{"n_layer": 15, "n_kv_head": 1, "d_mlp": 384, "norm_eps": 1e-07, "qk_norm": true, "attn_scale": 0.22, "extras": ["local attention windows", "gated attention", "exclusive self-attention", "value embeddings", "hashed n-gram embeddings", "an embedding shortcut", "learned residual scales", "capped logits"], "lr": 0.00227, "lr_head": 0.00865, "decay_fraction": 0.573, "seq_len": 512, "doc_mask": true, "train_tokens": 82430000, "dataset": "wikipedia_en"}
Each number is 128 + 32 x the weight over its row's rms, rounded and kept within 0 to 255. Layers, rows and columns count from 0. Numbers have three digits each. The size before them is the row's rms in percent of the matrix's.

# down: layer 10 MLP down (transposed), 384x128, rms 0.142, rows 45-224, columns 64-95
# up: layer 10 MLP up, 384x128, rms 0.144, rows 46-225, columns 64-95
down45 105:099178075183102166151099135092071087097099065130147061166124085141212146132153126121118148139116
up46 099:166118128124175122082089127144153106159132133094087201145071120124119124115137094115155202178124
down46 099:175142080166072118132189135115163155128110164162197132156094150120190141163101157144195136095101
up47 098:072157114132140070082131098099119193150092072131110082138100146135047158127137043080144177164108
down47 093:104121106222110160082151077095147108109181205096146072105141144174132126150133157116102126128121
up48 096:072112254085123113135088139091105091171152102161140078178156101145151137109103124128094160155175
down48 094:114173146136109131121131047189144104123121168153147152094076074146092134172124111105161131091107
up49 109:138139155117187197114106136161108168127058137104136150194180127148112170099124117133156128109149
down49 119:132156167158094118153119090113071134114090123065156087174127109075174116156113124132095083108106
up50 098:098148096142199142121150167196154153075157124153145145154121089175148130050119142141115133119158
down50 107:137154087186093075181094143096107207096086142140139112173110123146131142160136155114178113095145
up51 104:117134135095125166085059161143154113172107130159191105139100155187105129065085166077132120104166
down51 092:114103085149124143106158142135115116130129102166138137098191156144121168060146144121118172169057
up52 097:135073164108071119124128065082102125122133127125123070092152060133123145136173092117136086084135
down52 092:105192171089145139123119150180101107120158131083115175199122195150169112170105130120101117087098
up53 109:105149150138118126097081068095141161148126146128241112084113159123097148098055082080142109124152
down53 111:132076195146187087191107170098100115098148150142142126140145138178095054159175135170118158139135
up54 103:147134122071185120057108105103152096192119084130158164122100152134140111114106107147107173159152
down54 107:143105141118122113107144168147137148127122156145078167143149136085091147164176102211144091090125
up55 099:114165157171134162118089125158121096148089067083146059152119066166124153128131076077159124131136
down55 101:163103091064115110118123100189145124098123119141057117083174114145128123094119154097081107151171
up56 100:120165124100105152095180152220179101120150121148141152105083136163115116091120089137156190097111
down56 115:121191086131161156119081099085121176088162124080121182151120129067190136146148126114121159147054
up57 097:138111213195133123096159132148140085160116092164130140113166117133143111103105083070112166153156
down57 089:133111099135129197125122114102105094090105127072119100112202133130166077140165097133136116149137
up58 099:099104131130106108153119156182145104093132078065095110182058152197143153063151131181157194152151
down58 095:119146139155084120213143160167134205119075083139172104101101138126148133157110077079142154125153
up59 097:107164128127127145134157155121124068164075147063184127144107142196132139127128174145084087077187
down59 098:139117099114035110105201119132107107117124158123164099123119135086118135122131206125075103107130
up60 106:164177141115183138144147125138124128182053126105155172137159138192099206128098082172143178129189
down60 101:144149096123072083053094124159117170113134119170149087097190176093117115112128165094182082157144
up61 094:147140116065102062161137103132105109129132135056103106115099126162108124179128127109125168168154
down61 083:081108143086123120116127146107103111137146187164168140109158194133135148084104202097158072109135
up62 092:116101101114071107124133142136149132081116135132146118109120125150154200156137099140125084158147
down62 088:134148110175169122142127109155127129120103164154150152149183148139107145084097135100121149073138
up63 101:109165135155101173116102159157137132169148116150140114158204115137112115126130121124125113095130
down63 112:142191152162086150123125085186164154155084123126115107110117149095146136138108112162145141180108
up64 099:089153147098143102166080191158140138138122146154090115161160129151124101160016118126124126136160
down64 099:126118143181082139103188089135062171102152057155135116135049168075123124135099112086175124118140
up65 104:138167138094109111090140142138130200163098137125217109101090124135138132057144096180108082097148
down65 098:105130112104161141142157147168120136092132201071106147198149163094173115159098128115190176173137
up66 112:086104131117137135112121103185170116137128093156123145095122175122122185097186114148163082128109
down66 126:197125134101101097097080124140110177131141126108073166133114132137123148112110140119155135141144
up67 093:156098136119117106150142117109148120114118096137155158107201162142101188116172108126107090085134
down67 092:156142108112151117104131151134113163162109146101151181109145137193133113098134120119128134116020
up68 096:120098101174170109154141120143108127131069131113147117146107126137099154091112074156122088124180
down68 091:122098117135134075110126099116091104163093139118128093099102102124132131081100136131092104148127
up69 085:138099197181117089103088111042151126117097045102113172126173163172136128136175073121176128140192
down69 083:118127083083121153129172139177095135166159141144137145110082104109087150103139133164104071144097
up70 103:107196179085120091109088111102160172112129140142106118175123129141126156197100120148166157083164
down70 116:129120138155133111155109098130072149092132152116096134104093080187144108103151102173142135141143
up71 107:094077176144174086104113119163135156187106112114076150161165078123144132157114112174100155105138
down71 118:119152125133137134109104120029179161150141157119111120102124132192157060090085105122114142119123
up72 097:063142134130154098187093143132174134185077100055110125154174115109137146092108110154102141159133
down72 084:154171134155143132107124092144169110123177163155139098151112143121110095168116113125122135160099
up73 096:150165125094131088104109136100143167130150163182149120083113135149134129107107097101156087104143
down73 090:135168110146129149125116069152178103184104126094112135161136124155145149101109104152108216092111
up74 103:107197150139175115145113131101102166224082108120144140144095148151130125125156121183122059074120
down74 113:120070131176097087125078134107107116148116129092058119166088109123124134110095104084167160179090
up75 090:136180166139116110099133134076158060132097100079164138134102113164065122163080154143158128125130
down75 084:134140050206172107129155094162118120095136154119096100130109077148158155128173134170094134091185
up76 102:057184117053154092129129124114131109144145085137168124208139124153088113121118154103084129111153
down76 105:117057176205101116148129137095113156114122147123106088131143143101152190119063171139155155143143
up77 102:096174188099134153105107180126181133100125140143155121137055073189135116120139083184159140132173
down77 111:193121203138147144160093136147115116117162097159130140141050129169131123083163133089118107109106
up78 091:081161138152158110161189106180147114139094137103128142103107140140102119120103080169176107147143
down78 082:124101059162093104144223128143156141098122146166135131160139110103157127126136113153158134160106
up79 098:118167153113139181088156134112163121182148124131149149118134158100083187144133129141154166055212
down79 104:120118144116103118136156185109119095165120072094138109096133125120116152130182148126156179067150
up80 100:116150143085128041138157111121113128160122109129087097096091190119158162074143102155141108082122
down80 077:146142132099161174157115125149134124145155131108085152152115097143152121152184089148138138146125
up81 094:165201165139205132138127211162098158125078123101093132155140119170107109106122102141136086103112
down81 097:116081069138056084170124152101144168106121102130124106106118120142067133150123109143170128159188
up82 096:101175142129124119062144174112163170150060153141124165131091066162099151167114132099103075106140
down82 100:110119084149159116150166131096123178080089106097163153107172123141175124049064156107101130128119
up83 103:110144107141142174157147187108154105120116144138120122111074151138099138118148137151129074119162
down83 100:113102090139158178086133087112082090095187187074102110093095156144103073110138104043075114126152
up84 081:160152172149073125099195143110140097123094158135137155117095098143181164080053095133221157096167
down84 073:131063100077176160133109118135159135139113079083120142100132136127146083131137120198099175120135
up85 103:093100137124073095114133126143193142086156140174129172140156128118143117106099090121120158147131
down85 093:161081101157165139153102127095118126085152123130110100130123129113164129178117052103150157144095
up86 095:147101149067135120131126115052149135102102166136133108099077142145066155160217135118103175178122
down86 092:160100127130162150146112158196156134135120172134110112221220151080137080174135156127140117142173
up87 096:083072164169191121125129146066135141156083163093174097118113130145088162109126101134114147132160
down87 103:082124121154181121117119163148117135082094112087114121127150141121125156122139180112097182110165
up88 096:118158127109117184123119161150228169093138091085197182111154133138127150115164158166119160121152
down88 085:134146158117156081162099088149143119172159099146106092121110107094147112142186112093132097121149
up89 100:145126135114148159135095082141115125159015150116171161151085127142085142166104149134105117074179
down89 102:129119071157116106150080201131137112161179149101053100135151116055150125120110142114143176192150
up90 099:127111137106095064094120107115140172088125102086125130144167210150085169096188135116127136124153
down90 099:093149083222095130163172113119094140144184152105100137112129187119105159151091157088114130145133
up91 102:073097108081143121126122102139189070090162106050151137131113147154075121116138104137148165093146
down91 100:158104177153085091139187103108077144079102184132116142156090105107150134143150085104107165112103
up92 094:150126172138164134202108150124149091126072112122164139150136180080111148115185130088081176117185
down92 093:061160142133183157078145140052068033198101128149182140169144140105111138126099142128078094134130
up93 101:108163139076145124093055135108173117100096165157136141165143161116124151116160107137175168098125
down93 122:118104137137163110075138168055178117154095172110110110145106169188154162135143055156136133152149
up94 097:087154140144121083131125064134155145147111136146139138142144174122075136129176107151088173161096
down94 090:157112127093134137154125154117094171091134146109142095110129164133158155187107096092031050098144
up95 102:116128108132173118126104149176114130133098137102154154183153170150118189142155121159145112149224
down95 101:154067098134117141138109089132113142158093144125171130104112137111208155075143118191115115061098
up96 108:077165118106207103157141110096146153184145087118178184110156129173095171097071114141092145125165
down96 102:069128108148116057126104088177119147122165128094128176126136055165110110160079141152200137092183
up97 097:102130124126121124124105170128188142141149162100103140123131164149100179121146183152185100143171
down97 095:118083063175173161131138114084071160133114094185109153111143109121118162114108118181165140161087
up98 101:137145170129149137134116110156189105131116090151148077097128142163114129156137071115191119129188
down98 096:166135073150126162157156130165098146080131123106195134116130152139119165147114142089132121168132
up99 114:148100115084143149080080088146175135141107065087137102135059139129091137107174071146144130107124
down99 127:131124133129139168105115128159047129106105126097188085159114113168100149157139117117112114088198
up100 095:074075125152141100116126070143116157142137109113157091167169133152160101086133140208127136176130
down100 096:118118107148173132188188127154141099116103142138117146107066118111112124115122121147100088091086
up101 096:120137089109079143101164138144104135094084170137147145111101139172132176163158157108082110075125
down101 092:075106070093131080086089145189117145105225082126128098139170127057110130105075152103122112161142
up102 085:116110170161167139105148122131131162165073116127106121070108116124082172032066130121097090115154
down102 075:177175143136127140138113093143086124131129158100124169153118103091141168163102150157126151112110
up103 097:067138150187139110034146065162088167105127149073193114113163132104110114112078120105156094086179
down103 101:081138118075139172146096177094104118124175140100077029151133183092181116096147173136083166137144
up104 093:073133137111124107144130127161149172093151147101132107100164117141104124146087073103114112171155
down104 087:119139110148107145117132153149116059139141145121137174097145135118116131092123113117138156169122
up105 109:118073100084143089124096148193191143108138098167113112077118182128074166105091114146132113135126
down105 112:117135061101127197146126119152129117108164090117179114086165096162050149129123182141099141156119
up106 102:130105133139105155134155153152170104133107079108124184138093216089115128124142109163110206145144
down106 109:140095090092168151156136149133119120132179162149112100085128157098153126158093137092108081166117
up107 110:132144146150144120146153167121131162166152090106110144119121109156080112156133118175091145069120
down107 109:121170160160135134150120124110153122225181116130104117108151136102095091117114169154065097108129
up108 107:140159124125137131073104077051136085175128125152213163110120117123098135100160141113106114111161
down108 097:141111166094102111131182126147126117128089055124135135115153128110141088064176105142146208133128
up109 094:152151136111138173134106062145115093169078143126168122159175182211126198140126118124157173068128
down109 089:110142109166185080086092138108119124116123128075083123131169148147116124125157144103077144201140
up110 098:103163117156182123084073151128073113168135096084116134147120075189153103131107075130153052137172
down110 105:129127165149116114128122204122103092165127102097100060154103143119116069133147159097065144122064
up111 100:146117126163137128077118172151121159162127147079184133104116175162104152056093108132114111138121
down111 092:158127044156100149141098142135113140130146166125180128140123158129107149124096136161087133182140
up112 105:106139116092142103098126098137138137113109182047121170177119073146076127126175100151099178170196
down112 101:102143105155210130119129130142142106159146093143059142118144145111088099137125148071128070167108
up113 099:157202107162171125086110120158115185157096180141104134092115159115107088186078099129115130128164
down113 099:151112132101055098123179119105195108139125065141143146085155167121099112148145149146095169116151
up114 100:105088148094164114107095076124073128218118134108151106159155137169113148133104085125174115104158
down114 114:087129128091139122124130086125103114153136112078135105152112134107116094103082077125115072216128
up115 102:121134089112167118040135058101113132107083115078162096089059176111155158060114132178064135109116
down115 098:166151127069123171121095154129172153189146114180125143178165128152151198073159139140123155168092
up116 095:142162139124145141122146102136129136112139169071166135126168188139166150090138115191224082110156
down116 100:118100090114137117094109147111166120117143100125130136149076161147134121139155142098196151239100
up117 104:079129144158113131146131083089148087122107170165167081119096139103094173134146091155110081123210
down117 112:157110198161092145122126141093152149167085124170168160094128084099121167158121120164170135034172
up118 095:116158099133095147082120124067123099119085129095164180100111156151108093143091141140095118125135
down118 090:134150106140150111117084107097099151112140111206071124176114069158126110098162108068115141165141
up119 105:133156111129122145110132146136133189137058148111143147192153131131145108102131118209104143129095
down119 095:081160143142129107111109122085080095147078106134111109192124101184167109106127121110184099149090
up120 090:107139130135181144136115121193225104108140088131117159192164123110113128076135090143077102112136
down120 087:171112133138086122155186175180093084185155153148114161101142129140165087223126122078156146158179
up121 109:083105123113092074140147140137178130116135087120155136083124107144122176093127107104148062140160
down121 101:121175089125029126149126137139176154149114144074126155133177114114120128164113156091119130108112
up122 087:127188183126146112108102156136114124080068160081142138093109102168117133104075077111137159130146
down122 084:091129091125096088167091101158141120074157121101107081174163090041179168124143112155144119165097
up123 107:068131085155160148127082090152150152136142142114108138134111089145080135104185055136106130139160
down123 113:122164080177167096107094160065153108148126169138096125180107108110131050093102112129121133119201
up124 117:152124126128083123097137108119196089141115118101158135116062159097085193120128085161216190116140
down124 128:094076149153133096078208139084090093144135086091123096129119160107104126185130144138081154132124
up125 106:153120096125189147110156128145090158128117135139144147165176154158122189159164117150134178158186
down125 110:114140099194132064133107129163099112154112083060130203106094117041106165094118102098179068120105
up126 099:085151159169152141147074110089160140127099127104109164160110114191086148134137089168164165096185
down126 106:131145102090050132142138087093100111142133135129127162189189096161105120200126177082123164138090
up127 100:087141112172107143110113131179226117119134150090139124157168071125134137084088097149099119191146
down127 095:137192107093115165132138121163117134130140121107136141122112091088144140185155135123087146153116
up128 095:096178126124171123108018113116152136183099171127165161166138117120121133093112112137129143098167
down128 088:112117134130072137095181156113115140099113140072135175094132138122163172120151148170182140099127
up129 108:068175131100175093113113158154176128147129076064199157165171146137126134123104092158130153129192
down129 116:134099161141157192141134110158165084162145092100099153114099093107112186120107091136177077132092
up130 107:105155126120144180178069113107086168191075068129091150122116149143088210108149126171116132124169
down130 103:083122096134087049042113125112086131124115137114123104175083150124122088158112117124095092184132
up131 099:100152123168109198134105076144117115167097115114126155134116121172099139133136109143139129125140
down131 094:095111111141140153170092114188117107124084092145087164195102159109192104073139190129117145087107
up132 105:098116116082170110138083158160128159185040161094156155141101137157117176161117139117068109072168
down132 100:157102080106035124101092176175129123177152059124173155152166140098071086115131154085125146150182
up133 103:139073129076117111073046083147142099113128163111137215118189172151120167119119102117109182163226
down133 110:144104125118137110141181187163177103116110136133084116124161122081096110147164113165181100140135
up134 111:103103158128161108112123137151098130162142136116132126116177125193095177078185121143133072110178
down134 118:149137125123114154122152162113117180091147119121123145127100177108162091107106095176154144124043
up135 096:066156165145152077105114086093076115132046133092159092123093111156115170085126049165105162073165
down135 097:156167105157096146117101152188123088048159089122067137164138116117193158137146159087081151136067
up136 106:042191104116178077116145100144151136123120107134132121177136136162073109073131120149166129106107
down136 109:162137113167133154158208155109148140091111099133098119093152179159138158100178119139161107065132
up137 110:141135130134092126130127179168184114106135118028152109109082124145055168095095138164097128144159
down137 125:097149146143110096141108129150194092051149167117112118076146112133075112128140093137100146173141
up138 095:154164165121117055114152098118143152181068113075084118125089140156108193127136059115113120145139
down138 102:096078131117126202115101158137132085121120188191147096126147129098104088099089138083080077127091
up139 102:121170131106122136097060114089108124128102139164187106155134103164136164109147139189154107137149
down139 102:161136163139132179203144084110106147108145115111141114180104132153167114158095185126083117156106
up140 090:145165182124138117101111135080160121141149167121162172099079121097114130128112101083119117056163
down140 087:104117110160149074114150155207127073124170111135075094148158095091151119127173137158116155139100
up141 090:148110174144174099127164074180145171159109176119093141119147069132160142123096098155123133089153
down141 087:096143153165132076117126071108139118077131206149135122172123156087130125105150152137089112138081
up142 088:101114115133112096122142112166163114103136098090093171115169083115132145104132122175102127168127
down142 080:114138144116105148144158119134076154169132083123144124126105124121148184145128099097109140130131
up143 102:090128105065167121146127115110091115103117118112214142148152147187087142094108124154096103133130
down143 096:131081139106079103137166106124123111143130083207132094157095094113169105116157081157162181097095
up144 094:121137152115084139157088133162120101135129057115081131134162164168166147132140078070163142130120
down144 088:189116093140113149155149139137104130117172135156121126054224101129108123138164099094164147180118
up145 110:107091097135104133100168159105185136131150157158169127130105135181124189111114127167137148151134
down145 127:102103155193151135156179152161117111157117127122107118160079121112057115106111137080124109123086
up146 107:126150172138159129131129169211128131124147091100148163173131101138131111124194087142108148157157
down146 113:139222094075087138101093147166143113152174125144150094131123110123120116132156173077184079133089
up147 101:119160109103117049121153106143088156122088146098168104142192085175131180069116077164135077127164
down147 100:124106102137120155115180118176156115145088083131153109094145083042116126110200144098110078185138
up148 102:105105147148143185095121131156150156186133154128179116124122140132131145075172101150122139140161
down148 095:174133114157113165128144095081034115119129143139114123116121137089118056123084179133106188121099
up149 099:115139105152119135134138144120119170161142096108124108115124146135091150106158132142127094146126
down149 100:153111105165080106152130148146103135114114137148159192161133130154076071104141148100167102088083
up150 104:142138164080145130145070132096135103180089116076136133152096116189073120136121124153166170140135
down150 103:124137124102137139059079074143136137097106121161139166112172147146170092130164144084110131152144
up151 108:104121177098153132094097189141166160119110082138159117116147183147158108117121136165123121149149
down151 109:142144042084141124182173109143193092147173036086146067138049131101141162126133131210130078174129
up152 095:087134085131087137099138093182166124096134118144127159120120147138128136119146123100093078150119
down152 097:172157121157115121166159150143135120113110171141148173151158157145074113146119189093129155177141
up153 096:100165099050137165162127141170138119096088103058192084070143152158094111110139074178187113130147
down153 085:094112109135081168131127159129143083111122112135114137082177139098121076169143135091174169138087
up154 115:089157134089128117057141113177172189158173138132163174102162120157151150108109126091099117092174
down154 116:116115081157096159111134136096145095130147160149143133128109088101163183158076124151076140101080
up155 095:123098145118161095143162109130114175107099091095177081109090148140131118157080117150091089139161
down155 089:116139101178123113102123150150125142105176150154155117168132082086145130160144147174155131178155
up156 102:086159127130126122147142167190191114106158114115139151147175124148116158110137128107127091152162
down156 096:101116089140144109151151117080106136115110107104117146130117100099128141085115133135152147069134
up157 099:133060110166163066113122105149173085153143123131130134071100121146087174102110102167125131146133
down157 097:114127076112138179173168140178127135093128084117118158095138118172092118143187147113153139099136
up158 095:150109107139155117115126086147174064135153125082108069128091094103083129142136108135099110125188
down158 085:116140135123158113109128121165146129119139134143101218165138130109139079085181150097140115082057
up159 104:143120131123103087095120150136121126125116101054149133169044114182075149098155101094150146143166
down159 094:146106089145115138171094102130155191156177114081134169105034114105111111117103121083127068152121
up160 104:082121131166155059055129120230150155181125103126088119128146185127086172074084127146105101094145
down160 109:119099128099118112112107112137105162181096136156072131123123175117120091097139148154119136129104
up161 092:096193146146124139145107161085129110132136104181189144153105145132141202130137127180122069115138
down161 088:125077121088144073167065058120134153104101129118088152135106111090120100167117086108106120154105
up162 098:131134199136216083112075080163147114130134011118107101083109139147084128160129092070160149133103
down162 096:177089114134101110132141110155169163108133117145128102103113115161043170139125115075101092133140
up163 089:145123185169112153155075195090172107173121126109155105156142090166121195131104097126177111158121
down163 090:133130089089118139122112109188123140114082093154124071082128113028102211157143159128147114186130
up164 091:126166116122139093161143089083070147186085123118135100208144100141123120129130068192111098069122
down164 089:175137172157066155124176151131151139160099089111172151067125140091135142111156162144166169121150
up165 109:099162166124139049191087141128100149129137155115104118163152071151088118098080126149082184147112
down165 123:079092140125149114118109073107093122135128156153125151163090067097112083078185057070094134168111
up166 099:116151127084170094078096093149183103094167085069150117143113111138115099089178108096111148135149
down166 090:151142152153054109137122124139137131092115145149103111121116158143136120133071104072188186084158
up167 105:117116127157091139111104135135138068088099058038106135124098124144115127165148126099159177102124
down167 108:104114127141136167035134130088130124124204135200126101125098157137109086132109159098133062160093
up168 095:093142174120148098130140134161130116167131059093133130154146100126151116056104128124059110185132
down168 092:151178088118107143114148100108131097136159133142126175113100127196143120123121135114175190079134
up169 108:129181158133166135101140091159123121104063078071148096117158157142086161188045139096117102087167
down169 106:143180096097194113137130102186167139137205124079170147132124141180110082140172065171148080142138
up170 100:112129125160175156128125162178159085152083122127165190207096146129063109154074109125177161169134
down170 100:139122163106139121149092170059141174206074148162075092122079124189118166123154093124129146153139
up171 090:156146131148168098136144141159148175142059076129139155057157130159116169116124092124180163144186
down171 082:181158084164141148136144107149122112154164107149121173122146152104127101120131190130131144188102
up172 100:131100112121109121089108151108140205072094173138126102131153102151131149114172109093130141063138
down172 107:112150146083102076147124151112164114174196134093077112125170149109114146161119104163081150135145
up173 095:083178121112118156117149175117177111139062108145151083125180176140129166104137166136166104094147
down173 082:155121130109117103151106141150166115107157141104089137120140058131145117188111169113099200115105
up174 096:143187158096091113117149114168135106115114071172129195150092095185098090097069113124108132126141
down174 091:110085144159146174105166126129064132101103202161141189161125129153183109150172148071115117137133
up175 100:148226110073086138146155104157109112111129104092160131169087157143130210078125157170074122112152
down175 106:100137153106197102110117141097137145120085147080098104156115112101166128160106086071149130161167
up176 107:131127115155075186103100114110146149145105122145138117169138164159130118113127134147123111093157
down176 118:165110088109102142070078182088084121162150119175090123049106145093124120069158092193144107175130
up177 103:118186102117212132137166139152101215150143185109123117088152163183111194182143093167087156118143
down177 107:142124177201137132099140133104120082094092180142151138112102051113094189048146157104137167134084
up178 096:109126174119113109134109135139164119080120141069110096094153099116161132057130097145153137124120
down178 086:135136105093147148100104116140120151088175142118131101111130114055125155151153117130128134178125
up179 102:135120120152208131135047187152112148146130061115158167129164111157056154117120098148060161115151
down179 093:070113131098121128135083141098117115145112131196164107061138144159131065084124125025151093137105
up180 098:150114151167103088122155099121164168107085154120192105081088144177119171144122109161158129137161
down180 120:163111224113102142106098108137126139109169094111099190177098107109117110108102113146129191149157
up181 090:168134173133082069160169155114088131106085087119123140162099153103130162099133119117079163094114
down181 089:142163102122137111108137146145097151093116179109081139144203105122087175125152153122140102069110
up182 090:111164172146143176094077154106134091111071129104122132136205105126093164149100160137119133174123
down182 079:047150100140107123094142111102126137135193118120154148160102109091124144124164160109178085137076
up183 091:146108128098148091144100150110143151150131180098115180089150097116139176144164160125146115121143
down183 083:166157185131177174096125115130162067161183078140113137128097149156157072146144107137115125163136
up184 104:120174168132134163118113216078111150139112138144116094180115112141126155125133145098108122135158
down184 108:097136071133064133069195067118098084125101100128105103142119108099125139106137109169099130090120
up185 103:072111175112109126083122150181162116188066072133083169181154114126131119110191051085138156153129
down185 109:070059143103107166109110133162121119032149190168175102118124102143111107151100117139128155104128
up186 091:105074151141122193145105092123161100087150155111122144044050120117134156107140110164160094113161
down186 083:141113130165185133138137101129142111146146107124094109153110113114158080095080131122198150118132
up187 105:139089136075103162102107065083110129110151096134158129123112147134091146115120094145147109083174
down187 108:111160122168125128110141092115105154113123154148080175135118141159202096165082143163171152141142
up188 100:153120123113092171094182113197157120091139062098152124137110156157094141101102164108102115123158
down188 092:109102135133144149084182115092135155082153124101149129104167160096138117098122167207054112150198
up189 102:039107142107107102122147126156125189128150152114137068053044174136121165158132145134088087132148
down189 094:133131128149176121122145145121108122126136119147167179109183151142104145099199133107134145131185
up190 103:107126125147170095121133106100124100149099156131144092105165114136105182153133092195159093139146
down190 102:165134156168154141128165135070121133085128120107085109168134138090079086126136134161147136161122
up191 098:147128141121116126043177199091161084079127108122140095092066115184129131088103065183099121125143
down191 103:168145110094128086151095119151069042078150119090147135122164175174075148130128149079078115144080
up192 110:124176102117170080108150074112137118123133085136179053093078125167149195101136162162155093139128
down192 118:110152162095122118131198123157100109162129115131114147145135123162107100104212153163179119107092
up193 090:089162159107208102124124153144156141151155127160152128077108114087155130150091071168162107150144
down193 079:135159105141156124157120104123040125138129140124147147169115124090142121137119151123161134156155
up194 100:099112150133127133092091116091157074152141173071131068105105133147098153149135128194174099112172
down194 094:157162150133100152100138209148119126129139104132114162178142137117133144122155135096163116072044
up195 106:106114157079162117048077132167141193090150109069140092166178198167102123093139136119132123105181
down195 112:138108082108175098190115140127181131143113103148134116140125097134124065137189092144122178097066
up196 104:032111162087087094113136150119224102087154141155119057074122149120120199168144140092126060110155
down196 108:207162183159105150061176109119125154165076142123154114088093160154100155126155143108181160110160
up197 098:129128085109111131126146085104135040184145097103074128124177142132139184124070094109093124117138
down197 096:113109105111111124152115122121124141173155154043133188128108125156149171172075101147106146128110
up198 101:103141147107126147127037178127154121160127116138106142191153118140117121099098156090130183129158
down198 110:100123155083072124134122202066097186171122141137083155119165145098102157152104084136131162138167
up199 099:126103149159144180136120109095084070140093089108146119133160130146093180136126138178127076188166
down199 092:105197103142168166106124128122195163091136106080150169137155125138142162163151190092155118112131
up200 096:165155142143121124091175092134138161095094113060118136148121146126087147064151061149155141120133
down200 093:087103106141112128165177160127172124117096121171147091073129088122106086094123144142179127134110
up201 092:069102150162157078063074141139126124136116043122108077103122175142106124116176117127114083149137
down201 084:168140102135079167144183111110030157132097209112113122166097140147140160097072106105092101093052
up202 099:114081143103192125144122131181129159108131071147113145160106140080133115116139071122160173167135
down202 102:134138105227140118104118147177151055107165121130121149105117129176138135136126124131142136168080
up203 104:131149167158132125053162093132117140163072113129163122148194176191124191084115102117103112109147
down203 114:147091096156151073109084135162120174114171137121146092141090162107118104166136114161150085103114
up204 094:155175086128153144127147102120148123134115173164147104104159144155154159157152112135092131131160
down204 090:130088106114131097095151174124149115068117108108149149078180104101143129073092122089135120133149
up205 092:089149175164133133091140144102118131179079140132190205100099149208114143133094080149175110107176
down205 090:127109063126121106202146100155125112112137130133129142091158120142107081151186139123104136149160
up206 098:143174168137175040108083083174152178173066140136130082079107126139106142138126105120125113131115
down206 085:157110112176078163141149156151169141138107060103176100102087102143140105074177153083139117126167
up207 099:125100126067139113065095111142162156119158145155146142143182055146135172169139110186113135110109
down207 099:117171177171109166160119144140153062158144147113136114166103114193095147131088123043108116098100
up208 098:143116133066144169096176059129153152113082100142226157188096125113114125132109137111160084119169
down208 097:098116083081178144169143070155145170118148111103138134158113116129099106184170166099133111141132
up209 094:102139109171114141146138083156192080138088116137145093127197118166139139116164098124163075109147
down209 089:103192117187127106126163127116112100140140114153142148122167146098117135106124168061104111117061
up210 094:132101131047098126107142114149135128169077125097099152123104160139090156147172111186138135132149
down210 088:128132142151169113064154161076164082140156119132181120129138162065179125115109130087175104125108
up211 085:187101186079075120138105108113084112089121149119113124071118155163130190084114077086125131085100
down211 082:101159112105139153205106105167181128135171052100102223123156111115112091129163113102187114159073
up212 100:089139197155167118161116177133130115159117153116110120169128130171113110152171074141119142119134
down212 104:155112127091093135147176129128160122120169097113130114129171131133148107116125123112052158114157
up213 100:127118111122109147137176146146146144154109106131166163074083163150147114130064119121108120145149
down213 094:125125086081095147124129099145076160123108103127117181148144130135127149121141182173083157134136
up214 111:100143140150168094128084107161106140139112158109100104210123164195093125117144113170096144175138
down214 103:104140110102177138135094136058123141131153176136163159142133124165160122172140128171106139150084
up215 096:101094156095093130128146146153152165068148133056111130087125152179123152118126141123139132142192
down215 103:140196125131149111105221028100138172139193100118087158136152143104153105166167098120145171140121
up216 096:116128148148097136121139138160145096098114125124095141160152163115154146129152082104082129176168
down216 096:132114075122113086057162119128090159152149125132136088109155181093148084130104145100144117095156
up217 107:112158117160127128113119095183132185164069191112060078115111201141106150144155143131098098141159
down217 107:138163117070135118140110090074124135196205116163122144138103111153091109116090105130165063130154
up218 105:107088153154153119158114143190169148122057089130118194195148106135095110118145085074120167188151
down218 109:089125155145118115143148124144076104124112134122156101148102140116126124130101127114130104122191
up219 119:068085132089143050066100153128153119100096045154144067123095182116094113142108068083110170143131
down219 123:130104063114140229145119125113198095088208166121171115143145089162094090211118104098128120145078
up220 092:081162174134125084112072123122122170173123081063054118139145096148078132131120113124088101133131
down220 081:136075151125115159085085136024113082112099171149142093142120166136215151128096141063083090109133
up221 093:150147135142103170033113152186136059121185124116113152147124131165154146127139101145114164085160
down221 107:135150145098105151120089180123075119154121154099091153184135144177096100192141118089118155120090
up222 098:143151138137155152085122170115120131144127130141163143104112108145100142177080094167133159131118
down222 091:146112134156138113092150134110088117094090110074128110079110134127174132166138092149172189176080
up223 092:125124176087130140128097086092122129128107092154150139162090121106073099146117099153111147133151
down223 083:102114097108103139128133134127081088104137183140108088137097151123123088082058141146138098160103
up224 094:149103194137168066111130170116174102230112084151099123151108148146128154094181107089136166176122
down224 094:141166093118105149131105071174101148170164122185166117133168109082132142122127132111225146144167
up225 111:113093123102089157080046155165172099103146078105167099079144096107120125133155124133108125113119